{"n_kv_head": 4, "init_std_up": 0.0395, "init_std_down": 0.0, "lr_head": 0.00751, "grad_clip": 0.5}
Each number is 128 + 32 x the weight over its row's rms, rounded and kept within 0 to 255. Layers, rows and columns count from 0. Numbers have three digits each. The size before them is the row's rms in percent of the matrix's.

# layer 6 MLP up, 640x160, rms 0.0914, rows 113-121, columns 0-159
108:143186107213141118133139120153141180149168080096102129112099126136198133161093112127111163155064081138123093124134080083102196133097134163158083187099068160045192157125136125186157154165109138175133085104095163076176122106085138087145112140116116143107111091171140134140144148159066161139164131102121101087101130150123131065123127158126129147178173137133158142131131169143135074119095147140157140067116151144130100101183150131100177116128127092126161094174103148111092151049107106
096:107139117136119175131144154102124167087110169105146156122114081106133127189139221138105138049157196097115127112114181099114131132163068101112128115055099198147111168145103146096191119130168156164181125106124090154135122112143061111119077114108158153095128199088171111170146107132087119119119132091081075127088163133082107114141102075080124158095140137100200171173111073107110154125139196157116139109160094167137153153119122138121106152112127133174116117107103205127113152139087114
095:184141145133076160208109163093065087163099135157092084119150096108126188174106190083057189143136105115133116126092142162128118154158115131089082150135124084068098108123140125129105123078084145108138101163178147123189096119094172175123084108124136160149101165110119114079129056165117089173113156125124174144140129167094093047164197176092126084159103125143147109140159099111093158150119086132067130128092151149110089103140121128164117172117175105117152102121181139156137131116112108
085:067131114160165158084075173108136110134152159122150148108109104061119120134095197107134074165116161096097127158133178124156135131098142108097132109097131102188122148100131166119157119196147163080093087151131143168079141169131091153106176086092147120152119088123144126023094146115088132104118053145162111134151131176145082093153141138097157138143171166160173077179056110097128124105183106158102117140162126167119133145117080181168094125118104187136120099146117129097103189112093078
093:150138172113135133151131191151148156146114060075150134151134130219147087180124117147124097096076104136115061114194144160142099167136150128127212151116128169128172121059126085120167048098161144135141120099103109097101166106165145132108132167118135141094077111125138155119113094105165211144121099113100106150062101120130102119171171118091107146173159156083104093125124173120154120164080172178159138145098119112102125140167144117081171114124135120073122112120110146157029161115141156
101:091108101120133083161124131149147115115108053135074150098118080172140119099136181156120138143068176118120172085085157141109170086164154189137158178091159140176091124126166124128058143124138179122126082097126109160084133123154093144150140176129173134074105172176110104134150128132094112200115139083110116157125102119146132166132098140109180140111152122163093192117077147116117145182082075176140095137092145128113077081161156148155066120155080089151131133131113099139085220117128185
091:096132174139125069112131147101107123126103173138151155160135148127083171148143184116159130090138182126153101128085154143143143163207154125152139166159104157092113150119121057220157114079177130139148097122144159096136151082145151115141110034125128182135130188170133080136126138158097137132086100102115191098123090173098097127124162098103122087083143064087080176110133144149115093128142197131135134159111174148076084118114162142133150124140113091105070095135080077126137133091122048
095:106113121087124195082107107104128148144089129181151116109059180144132185193108138091122125149149112135129128136126083068133173143123120135138175142155093069131051114117120118111128108141069067129141162167050179184120092135145176119153200102198088114117146124126136131142146142142114117133124113130190127140114074094148132136116162108152079100123181181098099149141143183153110087152160081129129116140118100143122151181090144131118112038120190125080144117097112160107066174114152082
103:111174075121088153150129180115134138119143128125146128123147144073156101103133072088119100121152098167104092108175166122165101112136086152174108148143087158110103133075054113105119158134173117129096113115146080127061122092183102130152088161095160132156158118095157117108117065116081110142094143100145187094100132223088086120130157124095162167124112165138111119104149111053173162183122115154182113117140081165145181079202134123156097146099075142159135117181096060153119160092133121
# layer 6 MLP down (transposed), 640x160, rms 0.0407, rows 113-120, columns 0-159
101:072157148126191110119167127165102120120168061094143112141151161061175177123161136131163128124107109118110095139185182156159112103142161145059149070122146142145162132089108099124190143089139146082148161113103124174115058155127147117130143136126099125170151110091123124141123083163156154149100140092086155122176134096089079147102169118113104139138129092167086128130073142158082169147124068174109104161149052105106117075187063164171140119092146105133195092116149102073158112172108106
094:154158106145145125126159118118154106102132133112083119146148128173175064077124084159148129163100098104198168156125137132148122106177127118116175165100091170109097146171118137104132114144069153176156146093160078085180089081098108173079226155150110114162176136177105148154115149138105097101116168190138077116116116155119165172071142103139115076099116099148092117092125078115143101132131101100139110094069194166149093122072137117126154149071192137097127134124128114139119124225111101
093:116124128129162162147117083191121127136169121112196170100183068131094109122108105130148131161059129186144131109192123159084084105146132123139087110083103090189109130082127087156170099105102077098120153124100152169135157135139147091199086076133106111072117061132149115142116180116117155089164031191175104115121074146113136161122117106126136166159173110134126151099123121122125150089157179124172106149179105094135142146184075114212172121168099104160131115152108123105130125135115120
080:123084142115109075107159193110154179066088137121143118132148172150128101174109156135102102123066127167158132121061143173179117165114134161088097126148089168063135178123117077080087169135107069156172147090122046118172138146118099151118127147217107102139128120179103095146116105111126153150127152146134200123122133070084100099172147140136223134088173141104122142104083115113124155114116085106109181128152113101132149129119110108171105109156128126114085163171102124140080151203122123
093:159115135079170115074128086126092127137164137088114093133125154098114135099147194168145108126097117157131150125123140151085180058161181117128114093101136179131143114125119153083103122081126144125196073141180126125150180140178093142111222099103083108112154057158156115152176093123148104112171155127102220161109130109117132163180134176086056054114134131163154138108087100112165138135116099126114116087116120190135201123096091158157098110123161099113165154154119100114162103085140131
101:117123146133085151171130139178137153135180092132137137149121120132079119154180083145162106077098123087061146132059162165136111145147097119159183104121127119074199133152205116089121162136109126141094113122205132149097126117120110107084165128108115125120106142114106219115091151145174182209100087146136083171139119189081147180117100095151086090030161117105091175157094139145114118074135146172123083102112124140130154125113103095156124139108142119134080115085157121142175135111166151
084:168156092140126173121112137163148098135125127126124074089037159110157114112139103116144126125139063117118202147113098151146071099107144099135081112117116156184154145133082184096143182147126133137125144121148125147171090129125101124087171128125140098091129073077109127202105136129155098134146120180158147140128080149065159154162116130194095127060056191150140126151129086102143137091158071099148114059121078112129150136099160125176158102086171187158153150186133096134189102173126109
088:163078101106149069095173121170059091186169103152188140118117129144103139135163132126151090119120177154156126112172156124166172109093166121130111160104144126147152159049091116148087142188144134072089077127105166107122134159101138147202099112093131101124120051088117113161080145109086131065136120091220138176077144132149160129175162158131132175114166110160113126124100132074158073170138115186081132156133110127153105147141136116116130105070150090156156119088103102106111152097170095